Each number is 128 + 32 x the weight over its row's rms, rounded and kept within 0 to 255. Layers, rows and columns count from 0. Numbers have three digits each. The size before them is the row's rms in percent of the matrix's.

# layer 7 MLP down (transposed), 512x192, rms 0.16, rows 81-174, columns 96-143
098:150114085127097103102098162131118116163155116134081119168095110143105083123103044140136121183112148131117172106215084152069119190161144167113116
093:149111144100068161152135129110150097126130118093116144111073092149127218140137113119130169129099130113124140101146095064120136134129102086173151
106:145135090190050120049171125137153096088117156149159173140093188099109121138087076168104089103128149176141152107163141125128120124138041127142121
097:110114156157141131110058146147136108106152166093087177107097081131101130155197094104129140180142118120093205146110101141124152130112143178108166
102:147136043136122135104134117133159133121129178088153150096136145210160144104146153140050148119173169172120161169167074136106103102075126105142152
106:133070114106086049127161103133119190142141114122192139090148093138149054151171144132133104107164096107116120126130051168056171169125106114126152
100:153084144100143153097241220149124147117128145164198112123121197176095110148129108100136102139132172201150113120172127195137148120129114146051119
094:175127099147138169079146129087123130110154081109106124163145136119176087182097102143126144115148067166184146123202181112177103120184150108127117
103:132118106089144192082100074116114146151141126183231133127145147131132137156125156107096128142137129135084130146128126111103106123133129161114199
096:162104120152093083123133077165151082154147074114199105087169168141153152162142178165180100119142145125096116141087177115138150127111117115109153
097:131091133104125141085190082112109179128153119161145158168094082118112116115091085130090086117160137131100026139097168061152139180123061071160128
100:171112140101092099164103110108133136102202117088154128132053176121082155149131140119126101075119101114152150118105095098142091070123109048120122
097:178107100135084110146125173121128170061119152134076104143132174069097191129092149110173060116135080090093133120056148157086110155139130133144129
106:130115119155126138126133195086128088141149182199158099099137137138112076147089151095118121112129089146127120087152175138122119169116120061128093
090:126132093103176175146166114143147148163122136139188143192138105126116103120123088166139122150181103135133101090135175129154099117118139102129125
104:146110115100087110163152171110172134094172068193135133134102135172104100165118108103133044159139123075122172094113130132085145143130157134175100
097:116140034117126061112123160070131131124104134088105170155128128110068210183111052119191111126140109149106114103108067162121144144079131142091138
091:097139131125089167113099082154110148164068100094167109090074131127115145195070155137111064097146153189091125099140159094107147099095202148141158
091:111078119179166144080142126101125139100151165121114159109101180076099103128109081155080145166100091127166151166173200084143072098196155055112164
100:078154109159162066116095031117083152095132115107091081107130152211109107155168117068123129168170184087121108128107098124147112044120082125169138
103:135157127115117103094097131104059104129150101124138144109114138126057130129102127145131146144147157093161122119117102114182143121112099131220090
104:169095154120067154106108072116146143110180093160151116116147169115125111128173194142105105110145135045121088098137114154136165118097095079164131
101:095181112153097111139084123172098092115128142113157151108140190153093099120078155126051196072136146059095079146102115154143120176119112126098132
093:182113147133156117133146144139102113087062101106145090114118123137170113150089134160138128091140106224169167127105144133122123108096117069024165
102:096126138062094145187148111108167133123116082155177119155182172153119147160124152188054141178081104155140170104149073171114111091173099147099125
106:138092099086165089153153117139151069125171145187112155159149122147094160107129085073120133088163185100104160128162172185157146165178129198105151
100:126102102084059173124099161125138104152099124107105162166171122174108120121169149141127093128126206101066134106232109119116143065129203128020152
095:110116144159181140154184130145125148058165048106143120112109127094152066114154150148110203126125136065134161098146089159219216141121144120099101
101:139107120100081106094109130084083138148115188118175094182156200173104080109129093132137140107166159154162115118153158100175093083118133148165085
092:078083124124185133146130083130129122139100101129157118152140122097070093117109159189104100175120174112077129098166142088118157048121108098076127
106:080080150134130159120157169156135133141167131093138153166163131109118173163123123152112076103177166165104185111104208157158137135135146121078140
105:156167123195122093147145103108042143107090136126150131143133109122118148130128144119159059089102127222095114115086118138140067107111150142163092
094:162135095121083140116134087104166079191124180152106148142062133100156183113124135142128122167130112123125187129091153099179118106136107166073107
097:127138135109112125163115161098189060145140067109118159092122214159101090168093141124121131141136129164139113119115150167147135139151146136147149
099:103153187096104103153136117115153144114166134159109153083152090156113137163137158148126085114084223131180088150103116068115095204087068096177187
097:110078165135120090113141150136106115112111099117088121138154158130155054139113110158161118135075171137168113114118176124163127162096117094147152
100:129118169154145148094103147169160172099145122079113190107140142113048173108101106142142119105131130115121154128101156132128139183117088134166107
098:139119129127171122115155152151162097106079129076169186169113105104188143134157170121105107199152023124170143145064135096067122142093094138159131
098:073148073116118079147082147155163081108141122066104126183119146132143108106108164055146098122192073174189195123127092129121120125156140162142114
096:083182090103168167117147112085120097190083147160126133144152157121073116143117120152129053142106146156139069130133174152148159165170150109154140
101:119078144138163114163132135117126182101116110163169140100152154106083199117106167157177122142112174117109161108119156122129121132082136144102141
100:140115159148180106071181155133212167175100170160106148123124201151145084140106132163154143184138184151163158139089142109184141080155079095095123
096:197148133150103124074116112097114145068132134151149139141062131163128160155147167115113147112103233108067083206158114153159137121126172099101143
105:097139168165044134113182148116120150255110076131139090158174099133120178088146187159151109109156113122115141106166136120119101145088077160124093
105:126067156124140113095095151140073134140133109114157122119158137046099074130093102131109190090206153075114104116134100098103091111147155133133159
101:079165114125149146104108127089079159133149058147145120088115087144134117100078118127096179132089117111112102161159135094207132146091119163128068
095:170111166144127146092159091155127139099145114091140177075200096093124137097103141080130169135165147139118118111184094136156153083169128155143129
097:117197093127164073123130085131130064121135223066087144089120145131152112128168154137081123168169120166141129174091185149164124060192144108135150
099:106193131063115130107141143074182146179106144152047034174130131134181078138139160137153142121133097105121116106142118125096158062124156130199044
105:135131160113140109142102098173130130138116143149149118136126125157028113126132103110098111132143088150090099076140134155113106108137081153102132
100:142129100102128192131154108118164142162128129108176189114151065118142071088114138135093118149200119141047120108178111165185114207108134126119113
105:104089112177112122104051105099150135087127102134124100138128145119129119129132131170210069094125122137125132090124092199092121152116118146090177
104:171152087107167163128106151189100065164142157130110096142150083132144147117131113127166118087086171083105125145142128129163142101128185145181143
101:143086156102166189086103124148111138125080194129136171135121121144145093113135172162159097135115118112140190101099151133122144167147147113106208
092:140108119193120097112173131149065137148133095136095135056057111067130144127129114104169081134149181149095150159117118122172124172201150129133139
098:179129094155160075144116127133096096136133095165163122080160153137133108100096128097160103130136164082092146084149113118115177108128110148159071
102:087135169194151181080140116146086183131150109121153112143156161085148099123142138159126097155147149099166131133123116066132091125135113134161109
100:124140140150148113119079073093135109140163127140122186138115067156158125100176098089067155184161137115084049153185173176103103165123131119098122
096:158132158114094132158128184096164156077156114106166184139120132153137095090186154092052147109124132131170155055149146175131090153159141115198084
089:161130131079104160138068089129065125126117078162138101097125085066119159076155176135167115119161125141156159123099116140149131070096118156177115
107:154083132115123136092130128118096151110171135148090115091116112154105128098132111100157190079082117099165167099035143113152094063124098151100141
100:120095102072087070152154114098098146143143147129164105111101148097127147109116111145105159123112161125142125154129131105133120102074091178112119
106:127147063108097115184138130127142146122105113120091157122134106119104125104114176172127074077130168087066168128128100177128157148159167084093225
101:217103126090118171125073157146123169142182150115147160119083165179117086120095123155091132143157114164107128091147115177134098166180099191147170
106:143088150163143071092129127101185105134134175137127121181145162185174068145089059116087138126045055084133079178194131150107084131102119144126112
099:091124099127098109169183155139154174139192110163141179098087088164130130134152149166108110102092201128160123114152140085104144146070136151215104
097:148090098156089132144139144106190179134128107111155130073148123118139146121231182116135138092137131177121140092102118186102158115194159138110113
105:115128161100114134078157131079080138118147092104140126172149119080147144146143140122107085155151139171091084133138141093106155129164101104105126
104:139114171095130100103171121145112155116121133203150139111166137105141131112191115109170129125056122089133149162120094136106136041099138120119189
101:123115133189105110080151134113143117089121149086197127095126123137179134079172114201111113148127110178145126147116161126103162122120107118157118
092:176140190105107139059156141164150139097111183172039166109161066093142103181091162160105090096060133173143130126155109117111182080091105122137119
101:097142097109084122109106096102183156131142149158098135134105118190099082066149178151095138100179135137133131096158112115147159144149052152191156
109:078147122126167102099188147101147130094112169125138112142148105120174124138147147131134149145075116106089122105142172113133157112112134106125158
102:077046173152118068153146126108091126152103140160173150088074180119184113162136172106113135093149205086138092157157143137137127169098133144043085
098:153122139125188075118086154137164250136157110147060180138169085121148112099126115141201126138090108145149104154178108114146087119144135186148101
100:122162083094081145169124165121143105086163143112150087104150187119071050149181100111113200098054116089134150132138160081095118153147147150113122
098:163115146095134140134102109123115111129144144094098097070145095165126171112160115145110142085052181097083166108124118144122134131138159089088144
096:092087076135076077132119136099084100148103052070088113148075151138149168137106122094094108143135123158092138142120163112148154050085126133188085
100:101141100118133120099114127147119208181128095168144162117146112147126146159127101075121117152193137125133125185118115158187105178136168086181157
100:134104100114091150135065112080114159105101147134125083177120162033120109123123153137138141130157102131124163079179158141110122103204177152159145
098:119143137124158175175115102113138139193147131145118061138114089152131121148106159115140182173143133138162118156127124125105079141147071073109068
094:133144157175103147128131126131119127146060173119090133078140179123111121066143183087140125122165115107084136107071171153121149099139164147126129
099:135146139145092108118091123123100104093109159125107109146145080132139202109083081108120109068122105164136149146082209091120105113133193177098076
107:164183164160111162105115154161155188111187177135114181155100146102155103165153080116110105108115127102136072117189120144178151081128074132083146
098:091165089127175108132088068131133116168128142189102138149117078123111165048155166150111164128141147170138126134129171154147101196176122089123140
100:175148139131147145066195109124124144123139160122163107158125164060109139106122106147127072135135153149099103101097148134144218085103117143153187
094:193110136185103132167101110150124093084120156167156137139116087145132172143139117132187100154162149178125168173096124147168156174113090201158137
096:130124106164144071147100085124100140133137120120121080206117118059164136131104169130139070149094135120171115148134140107173149154082141092076074
098:157086135108155190154106129161156118105130133152107064085114176101169130035149103146130172117106141143131099165135146147122164179114148150134124
104:135152122102134156153138142101114104173184134181110114101185052147090176177166110141144133137133165188161134127091130157169106106178126124141044
098:150136133156083118136122132184124162108116119046091129169140109127145142140155117111163146195093118199101125093138086071147133202177190089126156
098:120165095139108107109122194140122185093126102124087162117092167075119098118104116125226111104173113109141117166155087141106155083132162134123096
105:124076189078119095115120081159129161162069110137085116133143117183136114116145134093112095163143132161179132118138108133177146163146092134158111
108:115056142128151171099147125130135162168156113180094176096101132104188123180120090135157098153181151066146139094141161159142130113148152102153118
# layer 7 MLP gate, 512x192, rms 0.171, rows 82-175, columns 96-143
099:078171100161140148069134138187073136066088152163116151110109152135111093103142069109084119134081138121146143110112112154178143130167179127140103
102:093132079108147106123133126131133106131121142139164090143179055174109130104142174138095145096100178091133133168175141100136138158137121073175143
101:183096109152116095059117153156068114172134105108199124183128121157196125124126159124091149149163175132119094099155168092145166123134131096148161
102:118111176129088146080160192146148112136116106156077157119144137147126143080101157153135102068084134114136103123099104137111075124099113154064097
107:134157141089137117091169156116122127122136162106125128134166149162092143153123201150209189118150157126109108151104103153173099094159155132118154
102:144132176079159092164127080128149134148094129085109141107115131095160113166131152143132128140110169083095092039101092132175119124104157160139106
095:055169140068135146145078113121107132154120138130139186126196135093127163111177156126188132125108091153138148133107040151072176131108087178084120
099:152157067164088084115141177138142116150111147074083111092088157112132069151149179097125119125164157130160138136160132145181143133165142119147143
089:162125163100134134124196102132138166183117147162142154119127096138058094088149164151201192172184121142148082131065169156127173101143103160177098
105:107098103137175090150072126160145102167097100148131120099139209143142123142159122084141167087141140124159188155178026137143083168106158148131106
101:102103173089129103105101104168153154099136051154141152120132088152083133126144144150111211106107098123145108114129081184122098111124138092176087
098:140113157184189146119115160146106092093132101153157157142104186138150155131133145094125122187093141112104120074178120127124062145108118101133142
103:077137160126144157105109164156097132131126183152202127111136190149069160189191150115131116134137208073133163166126038079125080133122092133137067
108:136118137147173132152106184159182108179152121102083131166133169141040107113139123127231122148108072111134099145157151124135121104178159126188125
097:117148163119154109116167097132110145157092140176171127079092193083173115096115111160115151087072159178095169093107059118180063119142133121131173
104:117073129123112130129087069106162191113136141076168102154128084087112114175152126113183124123064184160194122136138178116115125129151181074137126
100:087125080100102117167136129223128126139132080161068155128199071139115132178132141195149132146115109155139157208138118117156133146098109134131147
097:099116141107117167131104105124082127117113167105155100140140157147182083107164138148132101133109162086186166089159107134181147077104153104097059
101:102107074117081082148099102123105146099118118147105152182151116176119159132141147111091076161130120141138159120173176154162130094164137116128062
105:166141135155154153145152129110195134137168153133127127156069170123170147150126134132170107156136137152142087092140112153101117089105152101072142
096:157073146129099138132148153115130142108128154156112194153142183145149102201092134135112184095157181101119130118093088136138160119099080171140118
103:100160122129158122133091081138128182143100084165091126188148141149141162198107129158141190145142090150104132131152082141138138107103136129092134
096:160153132122127190131159127135135170164174150158140112120147130149064140154133101098118042107118101097107091183136106144163109088161073115150189
098:153182104101135100094140111149122083130103091154083149105143123159156092134167107178074109145115149115168140132105146113126156144187135132124062
100:120145091131150177170137103153146112120137063093112192127073139193116139162133199110100134126096169088093159192128117140068110132138159185170154
090:112137104121138194114166109105101134170100151110152105089082158138139110152036096157135148077089180112113109154125081110126119095117079162192207
096:196101112137109107101111088120083120141147114147098113150148108127154095143110147122176147147121156099088113207095099116089090182117134165137192
103:082119131142163125101052161129090067139151103140098062064144105124135190183145161149101111127106088096164133065119122101096091130111096204123184
101:077096105104096139132146111129147102100090157176203182185134117137119120073141079074174200133163124163135094121105124139160137142135194142112119
110:130139119099112138083175075125080184136124119173151176113113137145183117170165152082104099138124129163130098142071102126118104098196141141175111
100:125145096135148129106150113095127144131106114152145106098099180187096138191175118150134130090181171160157164208097066132113092082119183097088081
091:123183121119091143129136124155102138147156069058130151108157110119177132079196106114101180123105124125154099044049085161131187077113126161106086
098:136159158137121114170097090105088052135107113128151095088134089108149178087187066171138105142107183184108118119116153153122127059134157175012096
101:178081140090138138105167144119084103139146081147042197153180142095179101197089138133102086171136167151125118150115094101139125170102137127161135
102:117150131127113144113078138133117089162090063096150199122185214123116082095152105135121124137127098100145146136123204129180187128098154113152091
101:121145136094182130163170082106080151167121147168121139163093133094142145177116125097088138120118107122095127084173109152049101126113063099125165
103:150059125116093133183153074141094127152125124156149111141073105130150135162155118187142168066128158105124167143145162119135132203094105095154190
097:146132145089105155088078140129154108108122089123100043099192172091072076176084070171099155120176121124135134124152112158064152077152093092119072
101:133154102072118164149085055064085086140185166141123102140062119120109071123138160090161077109087114146143096067119122104118123111175182139147054
108:133135140114190115083143142150098140109085110171142122145123106207068127158142119085119079065109141092194098156099154116154156061178077081161121
109:078130086123198184109184108161153180133135155155159149193151144160108120134141177155159101132181181160188124106122096194129146095111111123112124
097:122104073095098137094072127118111108051137062077142157145099113149107091216086086151154125081120116137100097124088129063122152076100116127180086
101:100109117181124135179185136173117141125180160113172140133126110104162161170159114128106165108196118109189146101137113134112114149134128117134086
099:118169112137135166150125095107148094136153126116157128147131120112114127147137169071102064124102105148162125180114161162119172126167115218129173
105:098193133134142137109064120106134076152149198119129096165091085180110095087136117071094118121155157091120150070135114088153094068088112130138047
104:109141132119147144164095138123068139145160164123110137131164147118102144221097108123112133122121176124193173158101181156140154195170123134116162
098:110083160145088074123093112128127119151119165102134165144174067118124128154124101147148105072058109081151116139097149151132167085096088126113153
090:082142157064136187135086140189162136167153170118155113175133099140101176116157152177105148146154060154128140112128160184105145160109112141077184
094:140121100091053030157173076133109080096107104099090126120151150166078210102124147116160056145146168131121155115112108161121121127112168108183120
101:102113112151137071161171169102120084153157084114108160169126109119133155125142144093078152147150104100070139114156135197134189087143185120065132
100:117158122133102161169098143111154117169109121144109121177142083153098138126121096174121145146181183061144147122136076175149140124134126094161146
103:110171159076097138134114095138119129099134154112156162157142115131170131105163129104156105146124146099114102147113138101159076146148130111082098
099:120141169152115090175137091157124073186100085144145179149120181121124105100102136167056122098149089154117067165120114154211078157120102147159169
108:086144184131120150143139133121160056128135091149069146131181138130203129160083162133087115181138189110154146140154159123053133158156151189088066
103:101167104111131126177049150116153152195128095090149155164154114113104146134200201096175051073133151169100128125139127073123105087081146069078057
106:197163158080152111181127167153129090173167187125152144072140165090077105145143115134080182121154104053107137207126097142153146127145160143047191
104:147102147087108137097111093050141140140096127134071116191107155107068107156131165153101117081167117124109154134137169075125098142184130088157135
097:082152156142130138181157102171135117174156087092104132165137110084153171087122144127087110158182109120092097085150155211205137075161186180160096
098:111115104135118154136162086109176108176108101110107155164207123174064117176111092155141166123077162104076113104092122104147130078154108134112140
112:100087106121081116122142125110189136121135095158107144185154164085172123112118185135145096088179155118092107139079207152118078147130190164244122
101:139103075130110128165154089146091156171073164216113166104071093139132135131163186086139107105146166115107178116166104087173119177100092123115136
114:121096163059149121179149114122142143189127167180116174117109130124108163113134139123165090056125180096105126131185111138128105083227118124137136
095:126118103193166146131172144123115089131137157136146165120109108117099175105149153102150133096144071128167095104154118124144100103189110106102135
099:153134124162113155122091126115208096123108188127118123127108158187108110132160146142136119115123145138167216120116146077128105137132125098080178
099:102095128180125168101138096117090140163129121115119152163122147123155108106110150138144083159112099090171128131062098126113097156204139161117123
100:178125097198159142157096052132132143059189085100137138110097115147149150128139114140077154132118113135123120090094153120166158135093160136062172
106:180190158169145088184166139104129167160067143134171157118096181071080097133165181138099173148111163111128105098138107089106054172155107115131130
100:149071180125128178085127144142123156118059161130159090132131174106152135141120105149106141057169206119101110157129155104143150137167107115120100
108:145141113175142061125092134112112172162143113123152120148063094128150067079156121192103145167080096158168117133153119081132135110120114085083116
099:115107117136085152140193085094130152120102153141150109127120139143069091147135076088105100121161124062087115140143165139157169148154135098077128
109:137202146164151166091145106121111104127074101102096125160127113101158112127142150090108125180125136147127127108132103180131196187143086125130151
103:166141126116163124107146119084123146116112142181136126139088124156096135113130101158121137170115239121155128147101101107144152107127134159104110
102:087119085117154106202132172105177054179111103122142158189073098131090115111081194147183103135162192135072131099149089124172143181174128182167118
102:146109095137119122177094161141086136103079147109161119151135099129055176180147135100079105138213108107135114133133160092192104149173059155119102
109:156083144155155137082147062061146094129128148203143145085098133140100156103143135131132108110111105118186150105121113151155115104138068067115123
097:141150097117140169093079120147168145078172151223140144132136105113167076146194182071141144150108152139119083109124163111155159188119144169129140
103:190175172145117081156106093118085218118140092184104165113139191166099108138108152126157118193130132096139154096065129120136140099095149187093159
095:107154114161175132218113116163154120135104124085078117140143119116197153129126128169141098166128187125119189088155109132130129137117042119083123
094:141124126193151085160131159176158189173139147101154188182165117135101139076155128157124140167124161175081166168094123116110109134119135176064105
101:094131144135152126079089170109081138116173113129134098148165164155133122192123102053088175164098132092140148093116149148168104090158092134088173
095:142108075156114144052072141060140155087118101096106128108131159067107127117119076119120101154106108118163098108070160117095167090088112124139155
099:214130170119153161163122109152172158139069144189110159119138143139172119156138117188047124099072123164140124149169117110161140153128112101148152
102:143097220090171135127163157108127112087111146139097132172091152142135089193209115160120141125122162161148013136150116158121112107108101099106158
104:096174159181165075125121088131132123074121133117145102118144072140036138135091105100091175153092096081112122118138159133132159163152157155071141
102:141134080109168137146135092067090145152168112157106104190142082144111148108059150135059178120104123107113105084104121120127143119153119083108098
106:058135127142137144124106138141172162119151080145170168121185117100137139142089125146112166125168064117141141157129132152136092137064168115213119
094:119109175147129061125093138136098101161138093111098080174108106107087204137096086198141076147132127151144143156111133071125064134172076112122094
099:125133117159124081143151182116132153128119097104061077180141115109126107199119126138135098136141148137191177143175131123112059072113133129129171
105:160074123172108063132160105128151101130147144142049164125089168168170125157112108145121104067122070122152137143151191135087144067103158125129154
099:142107154112134082140123126066134127097177159123117153118068094085141094139139089140139097168083160102156098105133128131101126132145129139147187
100:152128146144150157123140114133106145159134136169169133125079119097159115119214098137119202117137125060126097079139090065159095149095106128131176
111:178087155080178118129142135137147182101138118130134113124136172115128144148162102140167086077132165080102117141078123124133082135120142178061156
104:145060104154172173128123158153160133166133123075112145147105120125085119147126162116156151131108135105152105186132119138219141093131144091099141
101:094059123119127120134119105108137141109140118105166170140096173135141116138142097089115119166174198151094111192199149091164159113133162164111092
# layer 7 MLP up, 512x192, rms 0.164, rows 82-175, columns 96-143
103:144079064161110061178121140167138128097118108135129156117094146140088121133137140110092193059105131107128129152145145126114118112147169126152110
103:133120069148170159137115088148194148111080166144150110107114152122115102140119121183079105175068105077149115111124118159185148111127120117122088
094:167157143169106164117143101109085135138132160116152116147217167154101144127134119065207119147159119072160136185107079118178119116150104159104144
104:115117128091115122099092119098113093082145212155115118124040128131166165145123078076084135092135118143175139121081124110118182156116143097174056
111:073134116077091104114196081152157122156132162117132131119148096123144108149125140147119153092190116098132120076140160083139182149109067121161110
100:208140135147093137096087158168138136167109138133084050093071134094133123137169095146133123124146172090108152170114130112118123135086184096131100
094:136146163126108143142077144150096108104096124080140135105139128181079124154139102108172092175149141105179203127114150157119072146043089103110152
097:183130137147179131084159103127101134100132147116180152117161123136090086145133081119138137164170149101125139128101137095104105151110120104074124
095:097109095143134091129094116128129177099148176134124178080099174167122151178137119147132164150115149118148110172221109112080092188170106191081087
091:057124080095138175123104178112143076110132130101126160125122134111140141134132180096150187120083193128152111147171108190061118154151140182096126
103:106167136118143124052077122168145135088134132155163108169173118148138079105113192178123149155118170201131100125083151147133184142153126141168067
106:149126134093127138144134038147117113143110113154122190087137105167188074135113161163102145134135154164159174089149112144136222152168053139155100
105:132211121142119133083154135123075123184158115125106142147095127130164111172133213117135132112135153113141080148126178119155110108137090145155136
096:116132095129132125091150124164179118156124109082126077162104052040150118142119138089097148157102125099113140144131135116142150068099163145111153
101:113107127151124102185075144148119084113095149106130186106115180122105051224145099159141161153140109115138088171154159152084084090181170066107158
107:125122123141108135120095134163166136198084107161159117097148119098160101070143164093149104105144140157082169163133117119120192191234147128101141
094:097090093130108171121084213126152151138200099132088157119138174128115125147173112097138224112129125101139143114147156157126120112130098072113139
092:130159161155187121067156161103143102143169151113110155192124136142171087180078111160129145114093094130129060093116148159158122170119046132171092
093:105104147173127089187147113153153147112079106072103122114100088175111137129057156122120152133113130042127144088069131114162176159130141126168114
098:134142190126124147000177169106126153146116144140121174141100098116153105159106161109061161162066108156139098140104136153102125129178113139182102
092:119140106139157127145078119126083143124152104150161135139133152156112079136138157117118137139162184132139127053065103174129140179161102069206138
107:088091078117123108125096094129056104139117102146133059133119125110097117112123136190107130120132118143140142124161150104139168089110093129066122
096:090157225094111136135154119174149132115119065129166107154119090057173109146095080192150140131123138141110154109105200132102130133232105177150111
103:090102186118114127068134093117178152163132134208121063127156162076155140148163109139156183125096087152113117134134105150140134115109131157138147
103:145133091142092154067169118097137193156149063148115112180133109102078115114100106126125133133161127119174167138153092158131152174152150115185153
098:141114107082141142148154155106137161120161129115152129109134092095100144155089147116124114148130137104115107093139150079071121081083196149104133
089:141132118123078062136041108134139115157146188177102158094120148155094151079143123135104104149132138127083161118098119055163106110152121117134111
102:092115116133134075115120168130105123125121142190150162125119147192144124090195165150191155130125156099115142079193090089092119169145110074116119
098:118140122095079134136129103155100154181161120106130121151177168157065133119085141126188045119153162130113101142174086135185137106188179144166127
109:130121104148102109108168050132058161073089129127153087130081126079103104141153100114122080126098148176129043133092168172109151132174140112167113
107:130092111205136093188118168122108137092170093078128097126140123147089122115180112164110138107126136099144076098132144140214132108135165154214109
102:137112121066150149098126103192101146086187153122128110116088169144187109171121079052151087139132121188154126117196076198113138138167134053136126
101:107130058085170161112153032156129084073112084157123135096113090180150149146153115144155176185117136131115162137123141163106124077116149121093082
101:187158101133161102150106175192163131165137104154130129119122115178128121136126125166173149140106094098145087120050127126146177143157137075176163
095:117123098079163172142119144207148198142085144174092120097134108100169079105135121096071113212148096058193161173131125161066131093150149161151125
103:094145137114091139074144176159159152135163134190127106158132140100081079121117192193138107139180124136136178060138100103183201103056111177175180
104:100086103136174132023183116093155079123117144215129157108140102135081106080162135179136101171136144145087126120073134137102176105116105133072118
098:168177162142133159156137121132165155167133157143128126149099159157122105098143142143155180114112121108110219140106120159122041118092127098110112
093:082116093128082116190123163133129170034162151131133101073152148150128099150122111141158166051119132084126144169144179078142116114134161166180123
105:151128155151150113135158143138099107154113091116121093141110143133123110166108129092118104136106121189158136160163143185100119165109132122090136
102:114109170120103197169183162112169078151175191064058135155165108107119115123138093138151101055118136114119046173103122111147129161188080108132123
091:048120120078099151083130083137107164108166145190124090120145129101146101114111063104104073128146128129065084131136146114115117195126178124125103
107:108091119124091123096106118090097152164143174145155137105161183088129176123138112080077118130109120101118154159178101102132147111093104091097128
097:112167180144070102078150100107073183113126152118100094175129114131120131153098145140166135106109157172160173138151150116119147163149123104105116
100:114118175143124178128098207105105177184120096154156127157125075167213134073102179090111160056132138173167106133056093084158146131146131131096073
096:179191124137109144136149166118124103089073157171111141191110144133148134102141124178162107162131092173202192085135146087138123188179116172172138
093:138149085141103094146139188150210159101116095106115155142153107160150112198092101222068153118153105121099127125148130106159145149118161130158140
095:100128130111110108161125127134148073138120128098134097145146122099143138117203164113087162134165112172162191070120115142148099116128183095148141
105:096147154127095151126090147174115118149110114064131103148117129108135129105116070123092134087111096100065100128180127148150117119136095124076093
101:156085151132138135186160131156142112161177094105162118129172112114158087103094116088079129102102091099144136204142089139105176111081158179062195
103:159128158147169099101115123131160107104131137134165131075179156138096064162139114158148080070156151069138134148157180156130102139074149150158198
100:066123070136103123096136079167124141124119150096156136179067078081106179148129167125154112125140164155174089155073049135100157125097082131208133
105:163113071128102173115109175115139081143121101139060160083149132194131127119093145136117202176151144114157134060086154148084160104116057089133177
100:117196140128074164164166110114152116141161086134088110167126111117139093152128118182172136091146161160116148102146144120126158121121153099084128
097:130100153135138130149113076139153158077119161094167126071080140138106159136119064120103093101199130137094113102112117151112116157172165136120162
105:141109132142141114175116119120093149173184098128125135158151163147144150109145121118126141116119124090122098180101162158139117099145184164118120
101:119120075158130072152107112091112116114152155117123130159070102157138088130183108178116117136114136151107110161166133139068147146171154086099114
088:137105096177127113085065155103130118110163148146145188164168111115115169119128115129155141187111157075095123133150095120145154152200132173103192
099:176142140124140064107059102117121143137075144125132169156075172134151108152108095062167125141120135153165176170156077098126103173164216124085148
105:181118128117090107150128143173121116100122182096104107161080188130177149181196119108081134128106061117135138066061179093174148103142136148102160
104:122122155108154159112140102129131133160093075100106107157210115108107090125122152141097120125138129149150125142098143183137052154158100116102079
113:109100159103157140131126162094161161182143174201138142150137144085182129112106114178161142121049134083049114130123142125146098105125154143152125
099:151118116105123174144131141148078121108184133138117107153107162146139149096090105115141096124159110160125138140079124188173134138118112172166151
101:133182117125159116142118134116187101105087120135131126087087194142150158146121148115163104071115157164106146134081157094158127064094115144125121
097:131106094138119125178074104139147143073170071130135156176112113072174131099166116180149117111098109141142154095160121083121154173081135215151153
101:076171138172113134072127089144143099121146164195158075137121138122135078069139137161134102187047142177175166150145138097120185117177134110149154
101:144115133110100141126111117128129183122100156182121082087191061165138157224057065112146152175123165107205176103165195145155193121097144097135105
103:127062116079094105148121139119096158127103172122172136122130141133104143124132130116130144101131164121148195153204133075074156126097167125112079
095:134141124177172088094111104154110104161121133105110115168169162141068094110085125121136091116146164109136137150118150120121079164105137106122132
096:059149050132162112092133104148121136115115122078089081084133121149060163181116126111142129159136145123042047134127145161130109063063137157116177
103:162085126139159132093134158126165143114180156162160185149085129091107134178134130109149162134067188094122138120129108106104142122119173138147064
105:115136166141087105103130056089095103140081118171127131127105068177129104063102113148102118115146096084133098141164181105125176113106111063196135
105:120124123149182147108048140138178126152129117140106088119140122129146102139143141127176129091165150117135167168118112141117073086168098173145097
095:168133151201116141139102120105191081115123094123177122064092107149170124169135130190083085055138128108146152162085157128137128137177108136119160
103:164167044140131086112088145175119108108140095166127115139124108093088077118097177114109188172138162124112095082108145158121125098159168178120103
101:081124148128104147101134147059105156104161148198080071075160138167161135106144117159105108080135142110135184183131103179157143126127146093138155
101:131118141166038141126130097118149123144171104098134118183103099131157081138086119077141153099125127142110078108160186140086105188120122132168097
098:087219093106139091068136101164129096063140127151145126179117081164105129089142129140144143123070101103186113058125147118070150115139205124123079
098:078042108166153158093106135119126097158089064098151099135128110087097094165075098123119136092182131122137133121177107106155138135139095119129099
099:170134172139110105146146121141112126118148199172117155116124149139113120147151143144095077104071151076183030129104191175171081155148143147121147
097:146116130183123110135105145134135178097138143122068171083096159122140095116100182125134042131126117119178087112175086093078058066098092179119085
098:055108145103115105101149147103142131181168147129087119140189110133101129142109084090079154125122136132139092138132076134117137122108165088138081
103:136150126113165178112128122117135137095118142131015151075091082163218117130164118170147115121097115121109100095141093121125092099120149087140154
099:089087095110104112143129166121117089124117146129139133074093109063151132075110161165088103107101097130133151191124131164192167148144071139066095
098:160131174095138138108129124146115149076148144103132152119151119126152123162145144087179121118099115115175127157128144154053063102123143142075171
105:198151128111093144138119183096201066131084111045195147172116149092158078159133087048159086169124134112126094169161123142073097135114147094148104
095:056143137085118173114157100112142079172109151146156144117116143123147106100120091107148118086168113139116079111103140131108102102154149066156168
087:166145081119109088140140123120153095119086130163142169134092100090153133137127092175147115094124147102197108148126143153145132107133059066052137
108:149122099151144105191159172168117148133121139134083130121125110129108104077113195156153115198141157141119088128125115143095141081156179131112168
099:145152177066158126103178148183186075093139124144229154127064161155072108147102141155170146121133147129121068138132149169114147117081157132160073
102:162118130097146073183063051118075139120121109115136085061050109151105172122103106129184104175165120156183134147153067167144135144103087121106101
103:114115154135146143168179154181102141147086150068156034103063103130134134129131145125105150162153146142146134169141134148112167085136143189109119
100:131120133108118210082128151119124154176149077115087149116133221119163158179139100143111130174102086077092130093102060106144112129129129119092168
108:126118138141086151137166131155144143118143092118125116116126124121179128119160176112145091100180201112125118101140141136131122185116132055101119